config.yaml
head_dim: 32
d_mlp: 192
attn_scale: 0.177
parallel_block: false
optimizer: "soap_variant"
doc_mask: false
train_tokens: 146900000
Each number is 128 + 32 x the weight over its row's rms, rounded and kept within 0 to 255. Layers, rows and columns count from 0. The size above them is the row's rms in percent of the matrix's.

# layer 6 MLP down, 96x192, rms 0.183, rows 0-95, columns 0-63
size [102  98  99  98  93 103  97  97  95  99  95  90  96 101 104  99 102  97 101  97  99  98 109 101 117 100 102 100  98  92  94 104  99 101 113  91 105  96  97  94 110  93  98  91 100 100 102 107 100  89 109  99 102 106 105  95 103  97 103 103 105  97 105 112  95 101  90  92  92  98 101 107 101  93  94  99  99 108 108  93  98 101 102 111 100 100  99 105 104  94  93 100 101 103 102 100]
[[205 142 172 107 196 118 178 175 142 168 135  93 143 155 106 134 180 103 144 183 143  75 141 163 108 135 160  98 177 159 161 105 121 142 132  96 110 138 152 130  85  87  81 145 196  97 139 136 104 168 153 167 116 136 135 161 188 116 108 115 155 128 156 160]
 [126 107 142 152  87 154 102  99  53 157 138 139 141 161 107 108 116 138 170 195 101 117 103  96 119 106  81 121 145  63 134 149 115 167 111 144 128 108 191 116  94  82 143 114  79  49  61 123 153 116 168 160 136  95  96 233 166 139 155 176 140 138 128 108]
 [153 120 143 156 164 138 128 129 145  87 118 105 158 127 175 112 125 145 165 172  96  94 100 151 118 154 155 109 105 107 176 118  93 129 144  69  96  85 113 150 167 135 143 113 174 170 170 125 144 178  90 186 144  90 115  94  95 157 117 126 142 135 180 124]
 [183 126 144 162 129  74 145 124 152 137 124 136 107  13  86 104 131 144 106 141 122 119  71 160  99 128 105 119 152 113 125 138 107 120 120 103 147  96 171 135 141 138 111 124 141 111 114 116 133 122 186 138 121 126 143 151  78  84 136  82 114  92 137 151]
 [ 54 142  83  94 123 152 128 144 132  92 108 141 132 143 145 130 168 113 101 102 138 140 118 116  82 148 123 135 131  87 166  82 138 132 125  69 178 164 106 137 189 113  70 129  82 176 168 190 172 133 104 159 139 126 164 116 115 149 144 154  37  69  98 136]
 [165 109 104 123 113  49 159 151 103 145 144  79 121 155 140 163 126 195 148 116 138 173  93  83 187 109  95  91 140 143 107 115  80 122 109 158 138 106  57 100  96 132 133 119 118 139 139 137 146 133 151 202 132  92 139 147 208 152 189 131 107 133 134 107]
 [163  63 156 183 136 139 138 132 137 102 129  80 168 159  84 138 143 104 116 135 157 147 151  66  86 179 109 139 198 138 103 129 135  70 149  84  94 166 144 178 105 132  99  87  95 174  64 119 165  17 117  88 112 143 142 112 129 166 135 118 149 170 135 145]
 [145 110  85 134 182  99 144  95 134 100 132  82 111 134 141 106  67 129 119  82 166  74 139 112 131 111 118  88  91 123 116 126  94 137 204 171 162 120 129 179 134 113 170  84 122 115 128 131 131 113 130 100  97 162 136 152 131 140  95  65  91 111 112 123]
 [139 131 135 152  98  74 116 181  94  98 121  90 136 116 107 113 154 166 120 175 137 169  58 151 134 108 130 130 109  61 127 127 167 170  65 150 129  68 142 176 111 115 132 145 181  87 170 168 182 114  64 126 111 158 114 136 181 149 129 130 141 146 144 145]
 [ 93  80 145  78 135 163 115 107 131 147 210 133 143 157 118 110 126 106 100  89  94  94 163  84 121 117 142 168 112 105 124 162 143 155 115 176 104 156  77 146 135 128  83 130  94  47 163 127 157 161 152 112  57 146 143 126 138 163 159 122  89 102 146  94]
 [163 150  75 186  88 116  61 132 105 143 106 149  91  80  92  89 108 128 116 187 124 109 142 127 170 123 100 141 126 158 106 163 123 171 193 142 118 139 157 104 200 128 128 102 132 175 132 133 132  69 171  93 138 100 139 147 177  57  76 169 107 126 106  93]
 [200 131 110 178 174  46 121 180 132 129 103 106  75 157 148 127  90 172  97 150 111 161 157 158 133 153 110 129 141 160 111 139 133  78 138  65 113 154 126 108 145 105  94 123 154 168 123  87 106 120 101 164 132 101 130 107 115 166 169 136 113 136 110 126]
 [ 86 199 141  94 101 134 108 125 107 162 135 157 152 187 132 123 167 147 123 125  80 156  95 189 109 115  93  86 173  91 140 116 136 199 112  97 145  89 168 141 154 120 106 111 118  74 147 136 171 113 197 128 142 147 131 100 111 101 217 136 139 132 105  95]
 [ 82 130  96 148 185  70 148  92 132  88 101 113 119 164 141 117 144 125 151  43  71 116 110 152  94 124 134  83 182 105 166 119 210 152 138  88 107 127 123 172 112 119 156 143 156  72 159  88  80 152 107  79 124 107 112  72 125 205  82 156 142 119 113 161]
 [137  95 101 107  74  92 110  79  89 201 110 196 161 122 124 136 123  90 138 104  96 128 112 130 178 148 140 135  87 143 177  81 150  63 139  91 198 140 113 130 127 153 141 110 147 114 188 105 115 175 111 164  97 142 188  99  95 140  85 127 119 122 118 151]
 [153 101 132 134 148 113  94 111 120 150 159 130  93 109 137 122  87 142 199 146 126 147 113 116 177 115 195 145 126 111 138 163 182 113 134 195 108 125 139 103 164 194 181 158 124 106 167 117 138 120 162 125 122 132  73  92 122 132 173 134 152 154  96 110]
 [129 150  91  98 102 115 119 157 185 130 139 153 162 134  46 140 122 133 151 111 157 168 118 102 108 168  67 119 149 120  86  99  62 140 198  97 127 135 100 169 117 129  89 171 119 166 117 150 143 117  87 148 140 104 168 117 170 141 122 119  91  88  96 199]
 [143 100 137 127 113 155 129 179 154 100 167 134 135 140 129 106 166  96 128 168 125 156 144 150  63  91 175 148 219  93 142 129  87 122  96 149 188  90 144  56 133 127 156 125 177 130 108 180 162  91 122  73 141  77 108 174 127  67 114  99 149 176 120 164]
 [113 117 116  88 139 162 163 135 114  86 154  96  92 124 136 153 134  92 117 100 136 148 156 111 152 173 116 157 104 126 155  90 131 162  89 180  86 140 144 136 191  92 132 104 101  81  77 112 126 115  85 117 174 132 158 145  62 116 109 165 184 180 115 138]
 [112 164 171 171 102 146 121  97 140 169 168 102 147 105 175  92 127 192 140 109 128 163 167 125 148 129 146 107 134 147 139 179 141 133  90 103 143 158 179 113 138  61 138 135 100 126 123 174  59 202  95 127 123 144 110 161  65  85 106 119 125  74  88 120]
 [142 108 140 146 149 205 136 132  93 137 143 128 178  89 193 121  63  90 134 112 134 143 144 144  56 166 174 136 101  89 107 141  40 121 108 141 170 111 141 137 120 124 152  72 119  91 152 150 123 104  43 102 112 127 125  98 111 213 111  84 155 138 160 123]
 [101 134 132 196 117 201 111 132 114 137  68 122 114 119  91 157 134 152 146 112  45 138 119 138 103 103 108 134 105 124 158 149  91 161 157 146  83 159 104  97 137 141 164 115 158 110 144 149 125 110 127 104 141 149 153 163  72  69 133 134 167 137 138 126]
 [138 137 130 128 103 122 142 131  95 179 153 185 142  95  91 172 174 170  90  85  78 149 134 125 117 199 144 137 143  94  95  82  73 166 148 164 114 143 130  94 110 107 121  93 160 136 149 173 127 140 162  81 165 120 186 129 108 125  89 173 169  99 126 111]
 [118 153 107 135  80 179  70 104  93  78 127 129  87 125 173 148 195 139 130 101  99 131 139 163 105 163  99  44  72 191 130 118 134  64  88 148 150 107 128 104 178 151  69 149  78 114 168 118 121 121 144 149 123 190 116 106 139 148 142 108 192  97  94 196]
 [ 85  67 115 117 156 102  82 116  30 112 129 119 113 128 140 157 144 100  87 107 148 177  71 132 168 139 172 158 119  86 103 101 166 143  71 166  88 113 104 129  99 166 154 131  86 119 129 142 133 102 148 157  83 137 143 109 107 107 147 120 165 115  77  85]
 [154 126 191 210 139  99 168 109 110 175 164 134  91 101 187 114 144 118 153  56 173 108 144 201  96 194  85 168  80 117 110 131 189 111 154 116 159 120 154  99 184 138 197 162 158 118  99 174 125  72 180 139 171 109 110 152 115 109 136 164 148 119  75 104]
 [177 110 194 142 136 160 173 110 139 161 144 141 115 139 114 151 159 125 168 182 139  86 117 159  98  88 152  90 118 140 114 109  83 138 151 137 104  86 107 142 139 150 117 132 119 170 111 129 188  64 145  79 127 110  89 173 155 179 168 129 131 136  42 138]
 [129  94 146 126 135 154 104 109  86 108 172 154 189 137 152 120 139  74  99 104 182 127 171  85 115 112 159 187 124 139 139 179 102  68  55 195 140 129 177  87 149 101  93  73 113 153 160 106 174 152 145 190  43 128 102 147 171 129 100 115 146 156 149 135]
 [134 151 145 101  99 139 161 170 111 115 135 141 119 146 193 146 166 139 148 149 158 128 107 106  77 167 122 125 149 163 157 162 103  78 163 111 137  94 116 137  97 127 164 103 144 104 135 112 148 114 116 152 177 107  86 146 120  99  76 124 183 118 111 198]
 [ 99 165 109 169 152 120 132 122 103 117 119 111 102 154 136 125 102  76  95 159  78 156 109 156 139 130 110 144 159 119 195 123  97 153 174 116 175 136 176 133  98 159 128 145  91  98 106 136 125 148 191  91 146 133 133 135 176 130 138  73 183 117 110 141]
 [106 157 101 178 167  98 136 104 164 109 143 133 127 149 133 192 179 109 131 178 124 100 139 170 140 103 105 125 138 169 177 179 125 139 103 135 128  87 146 120 138 129 164 187 177 132 174 119 155 160 121 127 145  98 119 163 164 145 116 203  61 116 169  68]
 [120 107 151  96 156 167 116 155 136 105 165 151 121  84 119  90  69 105  84 117 156 142 133 125 128  83 157 115 116 145 146 144 175 178 110 111  91 161 124 137 139 149  80  99 129 162  57 138 130 134 145 117 132 166 124 117  84  97 114 104 133  99 159 110]
 [133 119 122 103 127 183  88 179 159 147  85  97 169 146 105 200 122 109 159 102 150  78 169 205 131  91  98 147 128 114 130 143 109 117  90 103 182 128  93 154 160 158 131 104 144 169  97 150 143 143 139 185 140  86 163 145 134 203 104  92 122  69 189 156]
 [139  83 103 166 121 111 160 156 158 196 147 101 105  73 113 139 121 139 194 203 111 144 189 116 108  89 179 154 165 160 160 125 117 160 190 173 127 109 125 135 108  53 182 110 142 125  83 158 122 136 175 132 114  91 131 115 130 174 188 133  78 151 157 152]
 [139 155 165 131 106 166 142 125 147 103 169 121 138 130 107 129 177 102 122 131 150 185  95 123  80  87 177 110 112 154 122 126 134  96 167 131 146  82 147 176 102 143 112  88 132 154 111 138 102  36 169 110 165 174 129 159 163 140 188 154 135 115  29  80]
 [144  78  91 115 127 174 104 132 126 137 155  76 102  74  99 165 134 126  94 133 139  78 116 128 190 171 177 118 131 125 132 108 155 126 152 122 166 162 147 163 170 110 171  93 102  51 158 131 127 122 163 135 131 136 128 166 210 136 146  96 160 131 139 114]
 [118  95 130 121 170 149 115 111 114 110 124  93  93 156  60 130  97 102  75  95 134 140 175 111 111 115 128 125 187  68 135 122 162 160 158 124 189 166 135 140 134 169 168 147 164  30  99 125 173 122 198  89 134 150 164 156 145 117 128 142  88 123 110 129]
 [113 125 117 139 120 129 168  89 188 165 147 126  99 129  88 175  85 183 115 156 109 116 138 152 152 148 123 101  79 141 101 183 131  96 160  95 129 111 162 114 159 143 156 201 157 184 124 104  97 228 149 144 143  80 123 143 146 160 162 129 107  86 143  97]
 [155 154 162 172 124 123  98 139 154  98 120 142 104  85 100 100 179  93 113 177 123 157 105 113 126 172  84 158 142 143 157 149 113 203 106  83 123 104 157 129 177 108 147 196 141 121 131 107 107 173 179 136 157 113 145 109 169 145  89 131 113  93 106 113]
 [123  53 173 159 136 127 191  85 140 134 146 163 160  88 157 175 129 163  79  71 135  91 187 162  87 144  98  92 136  96 135 131 153 138 181 163 130 152 113 150 146 146 101  99 167  81  99 168 120  78 124 107 123 179 138 118 179  96 125 181 147  85 114  95]
 [116 120 109  88  91 129 110 150 137  98  75 137 134 137 128 105 105 106 179 145 142 129 127  65 131 112 123 165 104  46 211 148 110 106 115 104  85 145 116 152 148  83 211 119 156 105  72 147 120 132 188 129 140  79 113 103 151 142 166 105 158 124  99 181]
 [160  83 142  61  82 142  97 160 136 210 152 135  85  84 129  99 173 110 109 123 105 164 208 129 142 107 126  52  69  92 115 111 127 130 107  86 180 132 107 130 145 152  97 113  97 165 113 139  65  97 160 134  54 176  85 127 129  85 129 104 140 130 154 124]
 [126 134 106  78  76 133 120 107 151 104  88 173 106 156 122 104 174 157 106 156 197 110 157 125 121 158 114 125 124 140 149 156 101 120 143 110  71 120 171 140  85  88 105  67 144 159 133 176 106 128 152 109 128  41  99 181 139 148 128  84 147 191 163 153]
 [141 128 126 110 146  90  63 125 117 153 111 144 157 169 103 172 122 139  78 161 148 107  99  62 107 150 137 142 172 136  58  95 189  88 109 135 142 152 107 135 122  84  85 144 104 161 140  63 103 151 128 149 147  84 159  84 215 125 108 179 118 159 166 114]
 [104  97 163 103 140 139  64 194 136 109 143 138 156  88 100  46 152  57 127 111 135 127 113 108 131 128 187 147  96 144  91 137 118 143 122 124 147  83 133 150 189 106 111  77 155 162 107 179 193 117 203 141 159 139 110 112 146  80 166 172  82 115  96 209]
 [145 138 117 157 195 129 134 129 166 145 152 175 124 134 141  79 137 125 119 153 111 138 119 114 158 104  74 135 177 101 132  77  83 112 102 178 133 103 169 166 132 141 112 115 138 132 161  87 158 160 109 124 142 108 137 109  98 146  88 119  88 110 120 143]
 [ 93 181  77 133 118 122 138 127 134 177 139 132 123 149 163 126 136 102 132 126  92 105 117 119  99 154 116 163 125 115 145 121 117 124 108 162  79 128 158 137 132 143 138 146 145  75 101  53  76 113 185 116 117  98 124 160  69 157 164  66 137 161  90 145]
 [ 99 101 139 131 137  85 115  91  98  99 114 139  67  56 122 168  99 114 108 143 168 110 109 169 178 187 126 152 112 198 119 112 115  97 120 112 168 104 158 168 142  88  94 106 217 154 120 103  80 126 175  70 165 119 104 138  93 128 120 154 139  96 141  80]
 [163 108 186 186  93 157 154 103 129 157 130 165 110 135 179 110 207 104 106  99 159 134 131 128 153 106 135 112 122 120 114 112 164 173  83 121  77 139  94 187 141 125 157  89 139 135  74 152  99 107  82  89 151 157 152 121 125  80 129 141 114  70 154  78]
 [108 117  81 127 135 116 142 155 130 152  82 160 171 104  90 120 118 138 108 105 148 146 100 108 127 126 147 106 224 177 120  85 136  95 129 152  87 155 120 133 133 213 159 100  77  87 105 141 125 118 135  92 116 124 145 123 179 138 160 160 144  98 159 119]
 [ 85 175 110 129 154 169 154  98 141 118 109 114 163 134 122 106 151 118  67 142 101 100 187 111 108 161 159 129  77 153  90 118  95 143 158  60 131 147 135 187 167 157 130 170 119 150 166 161  79 166  94 151 112  94 142 121 165 218 127 128 153 197  96 120]
 [ 84 120 152 136 111 147 181 124 139 122 100 154 157 127 104 113 167 176  30 152 116 129 125 143 123 169 150 143 149 119 136 117 125 155 173 196 124 122 179 117 116 134 126 149 110  98  97 118 145 158  76  96  76 106 139 133 123 176  94 112 149 175 210 188]
 [124 158  74 110  93 179 144 131 138 124 169 153 174  71  61 122 159 160 127 117 142 128 161 139 130 133  69 155 166 132  74 146  58 115 142 122  86 152 153 124 114 132 204 122 118 127 117 151 129 130 151 146  87 138 137  68 135 122 147 146 170 135 112 145]
 [201 152 136  89 121 132 175  91 106  60 134 153 136 140 124 155 113 162 109  97 121 125 117 117 125 165 112 126 154  45  98 145 143 105 209 114 132 132 134 139 118  89 151 128 136 119 147 149 135  69 136  85 169 156 192 140 106 145 137 140 105 105 147 115]
 [141 114 116 157 137 153 144 125  77 137  72 108 178 148 208 129 123 142 220 103 135 100 169  93 190 120 160 119 158 131 109 113  87 160 157  88 162 129 151 125 145 139 103 143 107 159 111 182 119 122 189 163 115 133 138 157 148 164 122 118 173 144 155 139]
 [123 111 140 147 178  53 139  85 160 140 189 154 109  58 111 166 140 103 127 169 181 141 113 107 137 118 141 157  82 129 165 172 154 113 100 181 153 177 135 124 160 124 116 138  72  77 160  95 154 132 163 136 137 115  66 154 177 110 135 150 175 131 130 104]
 [125 120 179  79 162 135  90  53 126 136 123 190 154 132 118 127 142  86 153 109 124 100 138 100  72 143 147 129 135  90 114 149 119 123 119 160 129  84 130 116 137 120 117  83 112 147 146  89 123 132 123 157 160 152  67  45 145 169 160 123 137 110 166 114]
 [116 118  84 110 142 104 172 131  55 125 182  84 126 105 138 145 114 132 109  64 127 124 168 129 101 149  57  86 112 186 143 157 147 141 185 179 128  68 186  98 104  99  87 189 121  86 101  92 149 110  84 103 143 127 127 103 119 118 123 130 154 120 110 167]
 [116 127 123 101 104 102 107 130 138 131 116 116 165 164 140 123  90  91 168 147 136  62 161 115 149  81 129  91 118 137 173 153 126 104  87 179  51 108  88  96 150 122  78 130 155  86 191 141  45 140 124 109 170 214 110  82 113 120 141 101  54 146  89 114]
 [130  92 114 128 129  97 133 129 111 120 108 167 135 164 169 143 114 122 144 116 112 187  81 203  96 111 123 118 121 120 132 144  70 124  83 138 214 177 118 159 103  34 112 114 154  82 130 110  95 182 123 121  89 143 122 115 117 157 172 155 111 157 159 145]
 [140 133 196 138 156 143 119 146  84  96 145 130 226 151  81  85 130 165 124 114 134  90 126 143 151 116  70  89 154 102 109 124 124 150 189 159 138 138 142 136 152 152  95 213 134 141 124 127 148 153 106 190 142 122 156 130  63 124 122 131 160 129 108 113]
 [177 106 113  91  79 146 164 163 103 131  80  78 126 229 132 116 130 150 153  96  41 100 125 126 113 112  79  98 173 126 200 194 118  72 175 130 151 144 140  80 158 125 143 114 144  79 123 103 106 143  72  90 104 124  97 141 191  88 119 133  96 142 113 139]
 [117 137 140 122 102 139 159  85  90 143 129 161  96 120  68 153  99  82 116 117 119 160 167 159 106  69 125 112 114 132 144 178 146 111  93 132 101 110 110 112 129 124 107 118 144 143 151 121 114  99  97 113 142 175  51  80 207 109 138  94 106  99 130  56]
 [111 131 106 133 152 124 207  95 138 166 165 176 166  86 130 106 146  97 111 159 177  62 103 102 142 161 110 112  82 191  89  97 143 126 125 174 130 139 169 115 134 130 167 119 107 138  94 123 149 155 164 117 162 149 106 145 112  33 133 127 170 133 149 161]
 [139 152 112  95 160 149 124 158 135 148 144 100 140 159 165 179 141 153 160  32 151 137 138 139 161 119 105 131 116 116 136 128 157  63 151 133 163 140 131 132 153 171 145 155  84 157 112 168 150 168 133 145 145 143 136 173 167 136 155 153 113 145 142 177]
 [ 79 122 124  87 140  95 172  97 111 105 138 114 153  94 117 182 163 155 131 158 160 161 169 134 131 139 106 100 124  73 200  62 142 102 118 178 116  74 133  97  93 128 134 139 110 102 168  93 139 127 178 154  99 127 166  78 118 158 164 112 124  78 144 117]
 [186 125  81 147 207 140  97 162 127 149  61 156 133 111  93 109 125 190  92  98 199  96 136 180 148  91  58 157 117  90 113 110 172 140 114 147 140 121 119 135  77 111 153 162 114 131  98 134 112 106 103 140 138 163  73  88  94  68 128 159 142  84 110 188]
 [ 72 158 152 147 157  93 140 137 139 189 133 115 127 166  95  78  61 143 145 105 136 172 101 161 105  94  66 175 155 141  61 167 139 144 114 147 109 104 118 176  92 134 135 131  76 110  94 150 123  95  82  89 106 166  96 155 123 127 115  90 113 156 133 154]
 [127 102 192  96 106 114 148 138 137  75 148 165  84 141 171 127 141 172 104 167 168 133 102 152 144  85 163 171 126 124 201 157 142 151 119 102 244 107 114 109  72 152 121 174 107 175 124 168  96 133 172 163 125 144 151 101 155 141 125  84 122 151 152 105]
 [110 104 135 158 117  66 123 156  93 135 135 167  71 152 170 130 191 113  91  88 131 110  97 124 117 173 131 160 199 150 142  84 172 107 119 182 131 136  90 124 185 157 115 102 175 208 162  60 127 111 137 125  71  73 117  40 106 166 177 109  94 154 115  86]
 [193 137 143 172 140 100 134 144 113 141 122 100 147 115  70 114 135 119 146 145 102 144 106 110 162  94 190 116  93 130 108  54  97 161 197  85 140 144  60 156 159 134 107 111  91 151 155 178 139 132 103 106 105 112 102  93  99 166 132 122 120 137 142  95]
 [143 115  80 126  97  92 129 147 156 111 153 144 124 175 121 101 202 142 173 126  89 154  81 116 104 119 134 147 122 108 130 173  67 128  96 117 129  81  68  88 112 158 153 174 110 109  67 105 151 161 192 148 142 166  89 165  51 146 117  65 163 187  99  99]
 [132 131 105 184 194 147 135 109 124 116 114  83  95 162 149 168 126 130 128  86  92 144 129 103 191 176 216 140 135 145 120  99 155 106 116 147 104 182 106  72 154 157 102  94 120 114 126 135 119 126 127 111 134 135 142 172 164 138 141 123 127  70 101 171]
 [ 88  89 117 105 109 102 133  94 147 109 128 105 148 152 201 120 125  68 116  95 160 183 125  95 113 141 142 115 178  84 159 109 159 117  73 170 162 139 154 146 135 161 110 103 123  91 144 107 167 111 125 129 133  86 151  97  77 127 170 101 179 165  97 121]
 [101 121 115 135 130 118 133  92 129 213 116 195 110  85 151 133 103 156 149 112 129 118 124 156 160  95 155 126 153 109 125  99  90 190  98 126  44 146 121 160  60 137 195 120 136 171  72 162  42  63 135 161  88 158 137 110 141 116 157 207 158  85 148  70]
 [ 91 124 118 115 138 146  93  88 138 109 133 140 110  63 143 173  86 154  44 124 121 103 116 124 140 164 132 189 125 103 141 130 106 134 116 168 131 130 115 139  76 176 151 114 129 198 146 119 135  72  99 147 121 129 112 127 133 173 126  95 171 168  98  82]
 [143 106 167 177 104  77 126 127 116  97  90 139 202 175  72 109 123 156 145 146 123 100 145 104 118 145  88  84 120 161 124 152 176  69  82  95 168 142 108 164 119 147 111 125  83 141 143  87 105 137  53 100 161 159 160 119 113 108  80 148 149  45 135 145]
 [122 190 155 155 114  59 103 192 120 101 122 125 151 125 131 119 132 180 204  99 120 163 180  78 124 127  86 124 124 128 154 134  77 149 145 117 134 149 151 102  92 140 177 147 134  86 121 153  91 140 113  93 144 101 149  98 193  89 122  94 131 113 132 144]
 [214 145 157 129 107 140 177 198  69 128 177 174  97 130 154 136 129 109 162 131 127 120 100 132 106 118 150 130 113 119 117 135 132 140 134 106 101 127 131 160 120 137 136 166  96  85  69 138 132 131 122 118 118 156  80 129 117 129 193 123 153 117 109  57]
 [159 129 191 169 148 122 116 126 167 123 108 169 115 190 103 102  73 150 154 153 152 139 105  78 161 124  98 133 114 114 134 124  63 132 182 161  51 116 150 111 149 142 140 120 187 189 114 138 134 121  95 159 121 142 190  78 137 143 115  92 154 105 107 154]
 [133 122  81 138  99 109 134 136 139 163 131  99 107 131 162  67 125  67 146 149  47 141 132 128 132 115 177  99 135  83 158 124 188  73 154 127 135 161 151 150 196 133 148 102 103 116 141 131 169 134 116 176  95 155 151 124 159 150 145 128 130 153 131 172]
 [126 105 150 131 131 100 151 143 120 116 146 121 145 143 115 162 125 143 111 167 132 154 151 102 116 167 175  90 176 125 136 125  88 151 172 179 140 186 140  61 123 112 110  78 130  77  94 153 188  97 127 118 131 137  97  84 175  69  95 174 140 101 127 150]
 [123 141 131 145 149 181 159  89 109 130 122 160  99 133 113 107  96 130 136 129 141  90  78 126  86  92 172 115  97  99 121 189 158 105 155 104 130 117 156  31 119 158 142 176  94 103 113 136  98 152 111 134 112 121 172 218 156 143 128 134 158 103 177 111]
 [160 152 153  93  72  84 137 139  97 145 116 158 111 172 127 163 133 178 125 145  87 164 152 162 162 118 115 194 152 127 110 173 178  59 107 116 125 150  94 108 195 162 174  80 133  94 119 125 131 142 144 104 112 154  85 101  66  97 157 132 119  67 104 125]
 [153  87 101 110 116 186 177 145 109 153 150 154 147 148 125 109 126  85 144 104  97 154 178 128 127 129 100  80  82 116  97  85 179 127 135 130 110 104 112  93 136 164 131 116  99 122 106  91 118 107 124 164 126 179 159 157  99 133  98 106 118 121 137 104]
 [ 72  77 107 139 143 146 106 137 108 108  54 143 118  84 146 150 121 105 149 154 143 125 137 133 118 148  82 133 182 119 141 104 148 136 171 131 144 117 158 173 152 196 164  93 154 125 110 142 127 116 103 106 129 147  83 130  82 148 196 153 118 113 172 103]
 [148  96 120 128 160 143 113 132 137 116 103 168 122 131 120 122  69  80 133  80 169 181 143  98 122 167 148 110 148 159 132 148 148 121 115 135 164  88 183  95 144 138 123 156 147 130 157 178 146 147 112 126 112 177 142 161 129 107 102 137 157 150  71 184]
 [ 77 151 173 141 145 126  80 156 122 144 182 163 120  79 155 118 159 109 101  44  84  74 102 136 126 143 139 126 122 108 163 158 122 186  40 102 104 128 153 131 115 134 121  39 138 126 114 172 112  96 129 118 181 153 156 138 171  82 134 144 125 100 115 166]
 [134 138 128 138 108 139 114 162  77 125 149 143 178 107 143  99  61  97  93  81 148 112  96 174 157  71 175 115 129 179 139 157 137 142 138 103 111 102 105 122 130  95 110 136 121 112 116 131 111  81  99 122 123 115  97 101 179 130  99 122 144 179 122 191]
 [ 78 126 144 151 128 136 102 124 143  52 136 121 171 169 101 142 132  99 147 128 109 213 131 169 129 134  82  84 150 113 102  75  99 136 164 158 149  95 171 130 185 170 101  89 125 138  81  69 104 133 126 146  97 161 167 107  87 123 203  94 129 107 154 110]
 [153 108 163 156  82 129  96 132 106 140  83 133 145 117 128 148 113  78 103 156 116  81 166 148 155 179 168 136 108 184 137 115 151 120 144 145  81 100 130 159 141 109 130 112 124 146  96 126  19 162 120 145 196 148 120  98 158 159 143 143 138 152  99  95]
 [ 74 137 133 134 190 228 152 137 119 130  89 128 162 100 116  90 102 116 114 161 125 135 134 121 136  95 145 124 191 151 125 147 116  96 139 119 154 189 122 156 135 128 143 101  85 176 139 178 128 150 149 160 117  98 147 114 114 120 191 125  98 136 171 150]
 [ 99 133 135 135 152 161 121 113 134  88 148 128 106  91  59 150 110 101 194 177 106 127 117 154  90 118  92 117 210 146 122 144 152 120 155 153  55 127  67 156 152  78 113 127 148 103 125 113 114 137 119 188 160 173 168 108 140 164 115  79 136 175 155 154]
 [ 29 143 180 143 126 148 115 136 137 168 172 107 139  61 151 125  70 131  79 129 143 100 120 138 159 131 118 116 103 160 169 146 119  92  84 144 117 125 125 131 140 137 156 142 144 165  77 142  84  94 110 162 126 111  89 128 147  90  82 175 112 125 148  92]
 [ 81 175 119 169 166 100 102  57 131 192  97 103 111 116 136 170 110 109 173 110 174 142 101  55 137  85 159 121 140 140 151 120 109 127  91 130 131  88  96  87 116  70 141  89 158 160 110 159  81 120 150 150  93  90  79 169 142 120 106 100 128  89 181 162]
 [131  79 112 107 151 168 104 152 148 156 168 158 122 119 103 161 146 123 139 177  63 193 117 134 121  99 132 102 140  61  84 100 104 168 127  68 128 138 172 161  60 118 169 169 103  94 103 191  88 141 136 147 119 121  74 131 100  77  92 150 206  65 151 201]]